Weights of a small transformer language model: MLP 448 SwiGLU, 8.98M parameters.
Each number is 128 + 32 x the weight over its row's rms, rounded and kept within 0 to 255. Layers, rows and columns count from 0. Numbers have three digits each. The size before them is the row's rms in percent of the matrix's.

# q: layer 15 attention query, 128x160, rms 0.2, rows 99-127, columns 0-79
# k: layer 15 attention key, 128x160, rms 0.197, rows 99-127, columns 0-79
# v: layer 15 attention value, 128x160, rms 0.218, rows 64-72, columns 0-79
# o: layer 15 attention output (transposed), 128x160, rms 0.229, rows 64-72, columns 0-79
q99 095:117166175140130179104114148110106136137111116126098130130080159112107111104102112116093111152111135134077160154065129126133073161129098099110141123148057125118101148125142148100081120132141152108174131135166110132062136082157114099123126067
k99 100:088149159037148129078150141166121124164149159175123118138127165121114104110088059109090121107135181105075197162074142157127213164150126139138138080150155159102115132137139133138147104141112069070110135076101096135068175093105128099133106111
q100 092:128135125108165166120139086134109148059142060165141100078121116121087180127151111109099139152170108099123163183120116171157142109174080142166146098127132133114134092092168171088100162125072138094099070096082149130128138072114085141153137096
k100 090:159125083077133161100157172114142156102104095137074196045170101126099125084127087124197172203122177114095134113158098158144133166123164097114172108171135124084175088147219149099138077147200115100117157123121133145147104136096178138052085100
q101 100:123132143156102104099137094110137116139079135104124119181154179159125173106105121125122146120130117124110140171104175106151087140160137142154157101148114113136135151123123093184152101143099075074187150117093080065074119175123135110128109118
k101 115:131156101104138168107177101101118087158132116075111094135107193204176144068145087181095111114168132154118135168148158177150046090162125148102158116099091146117137145133138099138154109074108089032172116179107091095089145123139136091156094124
q102 105:144174168145111059179158163112074146119165127141138108148142103089116150125076126136123120118103117143129135110123168074086192200107102068048120121171142036162161161160132128075095130155097189117129166130144151113071181139154082070159097178
k102 112:063170132156118139102106230168116139161140134143168089121154137098123096159126178143117143125128107123086180142166177150119131135099074131101157077121106121160099113127128045108091121170113146120131161115176157119080135132190087104128184121
q103 088:132132095102156111181123100182164134139114084149157100170123123090134193119066129123126151155119135050130101100128086130139206124109119116126171135067232163098163159140077120135143145142139110080102154146108110123109139091098091152097152145
k103 103:154111068085094162149142119128140138109161097162123126130096071120136133190100187166150170114093134161128118076156101174129163080128135142169121100077139101124102167128100162179144157154164130183103147137121071132216139059098136142118103172
q104 089:099160134164138186136155098113130108095108145112151146180137151126176087077123084175101132122099157120155151161105155113119199098159136150090131116120153133172121153156165136176127124121137119102132071113093207123113117130149146127206140105
k104 091:145146161139147101141144092185129090186073159167144175133095086162155161106129113120122154115139081137154157127120101063114098112121156145101115149118187165164130105094158104157122131120086132130132069128113112149073081120105167123178152077
q105 099:125217142077146152126164161121108136152150115096120098170179133136166130147160129169148145136158153147093121121104130112062139163114118127147115118130111163145146141069182101158095094049107060103161126174072132176095095180098154120093129091
k105 114:186153150110156137107145143167170108098143141144139069179152123169093113105130080119147117099148118177130167141100146175152126083126149146163142167142098148092108160110149091122142188088143085066168187132102166064070097140110167103163162120
q106 088:182130138103161155198137146103135190085109118137143134178147081112062134150137136155143172140155154160098151151161083115163211059096111156144113113095140107090147089121100120138131174138130173192106151104106135106125128089090172190127156147
k106 098:167139127063159183115157157149129123114101082099084159101208095117154097188109176112159097186110129127122111094083139102129119099167132136164128123137165110137189121117070101108154175119112143191120116146082130140102133114074108112055150108
q107 101:137105096171117093085090125122084168131114118090119095129156187129189076126090093102026106132110159144115126124134113140112150126149105120148147121090112114091114138150117090165139111098136129163098069134120089155094085195172121132123062099
k107 096:093161071121136133128101141139081185133137123101105098125107174165131183110089129099065123162125112131078146134125110115107188148122080114137144100198113088109120110134118077146135132181165173151123057129101045108055106105124086136081087108
q108 095:078130107113081144132129116086168093146126120069167127104094184149106111124130140141054158198136107130155100181151152187084125122170130057123168091177161105125189100144127072130158117107210141090155148125152088183068145185137100143140126163
k108 091:098100072142133129141136113158145113107117139206095085160099103212177139058091101145164105170130094147081112113152112157128181090151148185116146119173127138088135095100093089154124123157092143105142089123078099109076086194139172183108088123
q109 088:176104119127109118115159087101135175148127157152146134102121111099164143143107149163180105204129159130097184135131105121104112120124150127158105164183114077167152146149160150134153117115120170132045049112116153094114184119118118097161150151
k109 091:149180161155174083127086117155137157084088105125152146100154111048142167148127111179121151163166102196085192135102096127077170093139081074124116125180106084118153077139195124132146096134101154132151102182139121126126161073113117135176204077
q110 099:194091135140148110105136100113067175133164134185159151173144113075152172138157139080159082124132113162117145106114099150120093092114149133126160127134097156125146082132111106100099126072121094111137141123142162147114084189110149152083153081
k110 107:166105098168164105108147118106121148095093127126143168132164123164145135157181135134187112116170181171107113166134092165145098112061165134092136115082111158093114229132123123102155149077126107100097149161101131104142080150124196166122173127
q111 094:063117151181111088092133137098088131157090062165177141125125095116118134110085159179130121053104159123107117166120085082044179104175135082177147227184132094183163150173148154129128132116153125146136110140162143134120147143138115082132104132
k111 096:155134145156150086188088185188134143156110155119146063116118128093105097140203080129170161157133126179121137100095158079101151157139102102125149136154100106146043094121137062048153102137088118153121164048133145097136158103183149133100143117
q112 100:122218140134092119140160168172154160089137107124085129118115125154182115101063089106081133097108118084097144145139095112124113030118131096140136124150111145179078163094180205099140133127165124154116145102136091135141116115131094145107141107
k112 107:121150095147167120089161183111150172060182120144112192127149182174132101078063074111169190131160142115152138126066085080142105096142120157137117095154152130120124109156133146061134134133157129121108117126100137141128115078107132118054115083
q113 103:164141131102165125065143060092129146151131115090185097126159081117080103148164130097115161118112151073142122109119150174161167114148168176117123155122126119160124120089155148151115080091150191182146124130180078096123067164116152144142137096
k113 096:148115168121157149120120091123191119123129144162149128129120105087100110138110144103127173123048112055103141087105092119176127127154133146138115186125096066173158128125126174076140155129102141180114185103179089071094144077142096088167131153
q114 101:046089142151059161096074112073131108163153140146125131145088117145109100148125120157116076097088140163070134137168127136125168188175148077103184128175078180169097092135143131110147120145117156097140114087108136097107113147153126109172157132
k114 096:149062161164113115158150185127077092171136137129117142162160110152154134169162099087119126105154068128156147179194157140122100125103131119148168111133094134084124130093105040160110110134091060120159147102116162148113177156196163095082114151
q115 097:105154124084084182048103127171143115117098090163095103113121159113112112117113162153123126136139163083118116094128062122128180128137103105129108167103129175132111085155126105094118141156073184127083142113165083075134127144096115132097101114
k115 113:123113051095060132110102134146115169141127118106059133115176168096191200123154141127120122160121141081133088069111162139105158187151083161138139126085120191132128156168108081150148147178152176150096098176173049140149159117122109114106072170
q116 099:132090106152149163116090083127133145127144130089107096175168144178174098149085081119083182159098170149119073131175119054151130142098126115140078141072092172150127116133083135124127094121083151106156111116158074177123113148104087083162110155
k116 089:103094109150130115167126146145120196119134101072107147088077151166186179165172107111123141121070111115140121140169124118111060088092162138193075139123117189152160104171092129184107094141183165173127030142174126109173121091155130080082092112
q117 100:134139106163155135083177055102110174138125128154180176147099107070186122118117124056151145126122099135079089119106151143133125091070120127163097097120090157150150112112122163110149110095189134126122109134127139191146074127078122137102169138
k117 105:188121125185200138140139118151078127106161141130161126142069111110156131101134149154170166122095140125096139073138111163104180074114127110125127154122118153135143106123133146161072123101149145159108129133123134181184111075104112141119170091
q118 097:172100105144085135115148075123123092111161140057110105127071116114121158156114154136138110162095078104098101081160076129145172108137145180154128188109080183138189118093135183115085123168161123111151175106101153110192164132118102146071110122
k118 106:108122089086164172109063103102136175099152076127082083139124100139128185177132139137110147125118150105070087106116094151161134085134100103100102165093130181125150055134153191132077144145180127127097173117130091156152063139118148180109130097
q119 090:100155136188120132110146129005126058124115130040147125136124142104135152148102117163123094141136092145101163182142187149089132144156103131139108190175092095177126138159107136141166123155086106132119115097155149110173177115157130076156084185
k119 090:123185206162087152194086123093179124093161188127162120155107120148166091152141079126103068083159148161110177140078169087110092126165100105103164077141153138138121102131143087190134090107095067118173101126118169151068182130141106146152098114
q120 087:137134088125132147078132147138187166111115200181110110127148123207084086105194148135095165143152154123170100066057118092106073163092122161158096169171140144157134110110087166149119153125122192133173147149160058058132133141165147141143113094
k120 090:118178153118189148112120131156102073159100180160092063138107148161124161174105080160133132119133106119153052105132145049070083148136096115133143151119138162139151120119101128158128110071128139142109160196139083212125180133136142093175135158
q121 090:184123096099075124088169092136127154069132169161129190131145129077166129157113144116184078133139201125097147155120058179133093162173099097099146121160146135154124131164131115033158132164161089092145157124155141076130111139184093153080137121
k121 101:123142065079139131086159171061163118087170142144180140151204140116113056160149145097074112112163153127043134141122097114119114107140114151093136106187097190128151120171106178068113120157119083099141126114133128097121132141120158124092144198
q122 101:105187164077095163128121108095111125140149159148173122187129077096128141170103151153126139102099170138096148108141167114098148110111112162122102108157118118124124167103098089153125153154123155158181193156149165103080164144126117056139149116
k122 115:125157181078110116188062166099131075153146130063174148142120095062120143175139182164122124114112116142151155145146185149110166170131133109132080107160160074150144115132122112166124143122065126158145131149130128114057149115116160059150106126
q123 107:122114148208130090158111114110148081188157160179169139184098091148120093125123114084170099115102074134136128146115101120133114126145113116112169156152109180089148169076139118138139107097067125087173148151158139197173066126133161143152122139
k123 105:148142158116168147086157165069114073123113123111194111097086126117090114135120097059109090108083079152119183112113120145148166078119131114180124171112104129118116155112060121173122096076096100161178148113135150184158193084121144119119145132
q124 097:144177113162144108165060153153103096116150131115167148188170128113133129167128174141122155165126166135177124099115162069146116099089091143147055127135145090121215069134161119170126124129125191166091134174123145103149081077089080124125155137
k124 106:113154127093136111162078171147097147086097105102118136155160079113101135155145177147167095129171146169124135091134142143133126162117157120092085119140164064160129112120132091148184155148076148161089103130145118103138172133117103102159172149
q125 090:092080125150129127138157202159111164123063148134071104183070125110112095107106132172086095066114088152110139128139181134151192118142132126128147149109117161162143094136126131140147110116103115207169082189171175112115064104115085084152109165
k125 095:146100149132141143210136155110089116158104090129184092161129170194087160150117152136161149137138124131178136113079166108125086130145113127131141175150128118148073135113073092131122137156182132098174086159044156152084132167156105113139161156
q126 092:103123114120096095138124105136127110126086108114140093115137074176131158156125190151169108136130100143126137114172135150057125144069108184145123081082184136067158129172132190139137202123073122089130113093135124165161149146109131196122094135
k126 093:135084113090123158194119097133164120128096100101103189121071098142145106158137184103159156105165105131059199151155161128149120083126152101155089121136104119040159126128102146145168126163060087192165130133084174145145112104094111171173157146
q127 101:147168177179165107178176178057112117128078154194161118144134131156070123147118117134149167094145095141135130156116121086154050109126145124162119150171142119168202129095097168106062155077109098117100139115094156209073131148146183158156152165
k127 109:163135182180141077131165144116190094143106170144171109100156123127059126112185078096197099097129086137153144163125107167129127093107125159158151153093146100149111150173124177100117132102167136177121159124133136153151102128120158135163172118
v64 096:149087171102123087097121159083211163125087134170157153159131144115081105121130134141149121139171140134151127121091181118133128093108094128092137108117128101131040151108131137147080110059127123158077128163199097236136162141116167087149081121
o64 101:134161117077090148136122094165179184194127107063120107081125155173092075060131116188120133102159138156108155115085160128127099120122092150073110136104065112134089136123162091109103189130080112163090120108101104128129101057125137154170166086
v65 103:138127192147095112129133128155114165154097138145156109159114161099156096124164118139124166143109157119123143118169133082202150157177143157111088158074140140100147098100097076089099086075131051182127134156150091131158123183187075103123055127
o65 095:184062117115118133193134174152166103146120129160114131156126141171104139097121131159120105161157073131131117128153091129135129141123117158140139183133150170141104142124157123150161044145143141143149123099156135146183159156165131174082115121
v66 091:152164068176164087145081133108142110111149169154091127052156134170138075156114126168144094126133150136107163138150118120135067045146173173120151091125096115134128090077110173119183120057188163138132141133137122074159144087164142153158121080
o66 099:091158141105168101160116132135166113186124095112140090111116110126108167172154177138251106109161122047106132098127120112069124120138145161114158143138050114160116131078167104152089173140133148139107145139128136134147162148146130123148138138
v67 110:167105115120139073074109161068123082086066122114105150128103109131122094079156132177083179079086140149116133116145047120098146150147120112143137117127147134025097161144132114159146121115209113132134124172135151160147069071183095138141079068
o67 108:097123148134101096156109195177151097133063117120084136152107065111140188138173174084184124107139131053091160133165127213135130119133114110133201086174103130161152131094171158084151116165088148115153144135120131122141153222110072130075083132
v68 091:099178108121108131109101087122144123132143114124058136143181152130125178108159162077149141141145140055102110129115161164138161114131153173102083165188144187132121138147103115175139103108162144105148140127145151123135089164095170109076088177
o68 096:194186114166105175119166100092144122147178120137098142126217182142156148114176182110178094142158161086117140115074129155099119090153173141109036134135083123115183129182113174107147160124154148093141149083147144120140138135153104111136126106
v69 133:123064104104106170193117162111109125174118087149092086134185095168124108155129076148103145137075106173131073079155153112173166197189131126182093112140153172161152099108109081113084109118138127088127121137088138117139201140136133121120118142
o69 087:075064085131121185153113108129154111071105121178096137146134110164108136170120129136140178124158113116134134111150134081127157094123148110121127173139124147101094089118143179147123116144135127150169086151114170129139135092086108194129173106
v70 114:098135179127117138155157116148133096152080071101107143179099162151110117111144131110137122105188130113151125079196170152127120156161105124134063128103121120117102065144101143105056114143091112084157199184085153146115173058054130133062146100
o70 088:119110167130144137145150174129153113139121081127146104105156108187071141177129124134114141100153139079143088102127169185118125195139082106116148178114153146127164095141148110153055120148105113097120197152095109140127078086084077175160083133
v71 101:125126132129192141103114120120159117117153157147128128213121199155136121127088141091138134163134080147159132120098156094128171159104166120126116103183160116121124164104132178109111145144150157190140084204103131162105134161164136155095060068
o71 083:128136153070114093087132068147106074160143141091104139069077111121157141090142118064117130103208126091124130139127162142125121159059139109106171127080162098167154160106172107103113088084087121137109203099128103089165190136091106133132117142
v72 095:146116164157074136111103074096177111148096144178113119148133089117192185105108155101089102094133097108190136128070075157126144075142125117132107214115108118116143117097173137108143146163182145118093109132152105143090158160140096064108125143
o72 100:166110133141098157139129070146159164099110110164089135102108128117056127100136108124122078152143172167131139109162158137090067121150119094141129135191134116128151106125186115106172126074207123158075151116188115108149078163111144135119132126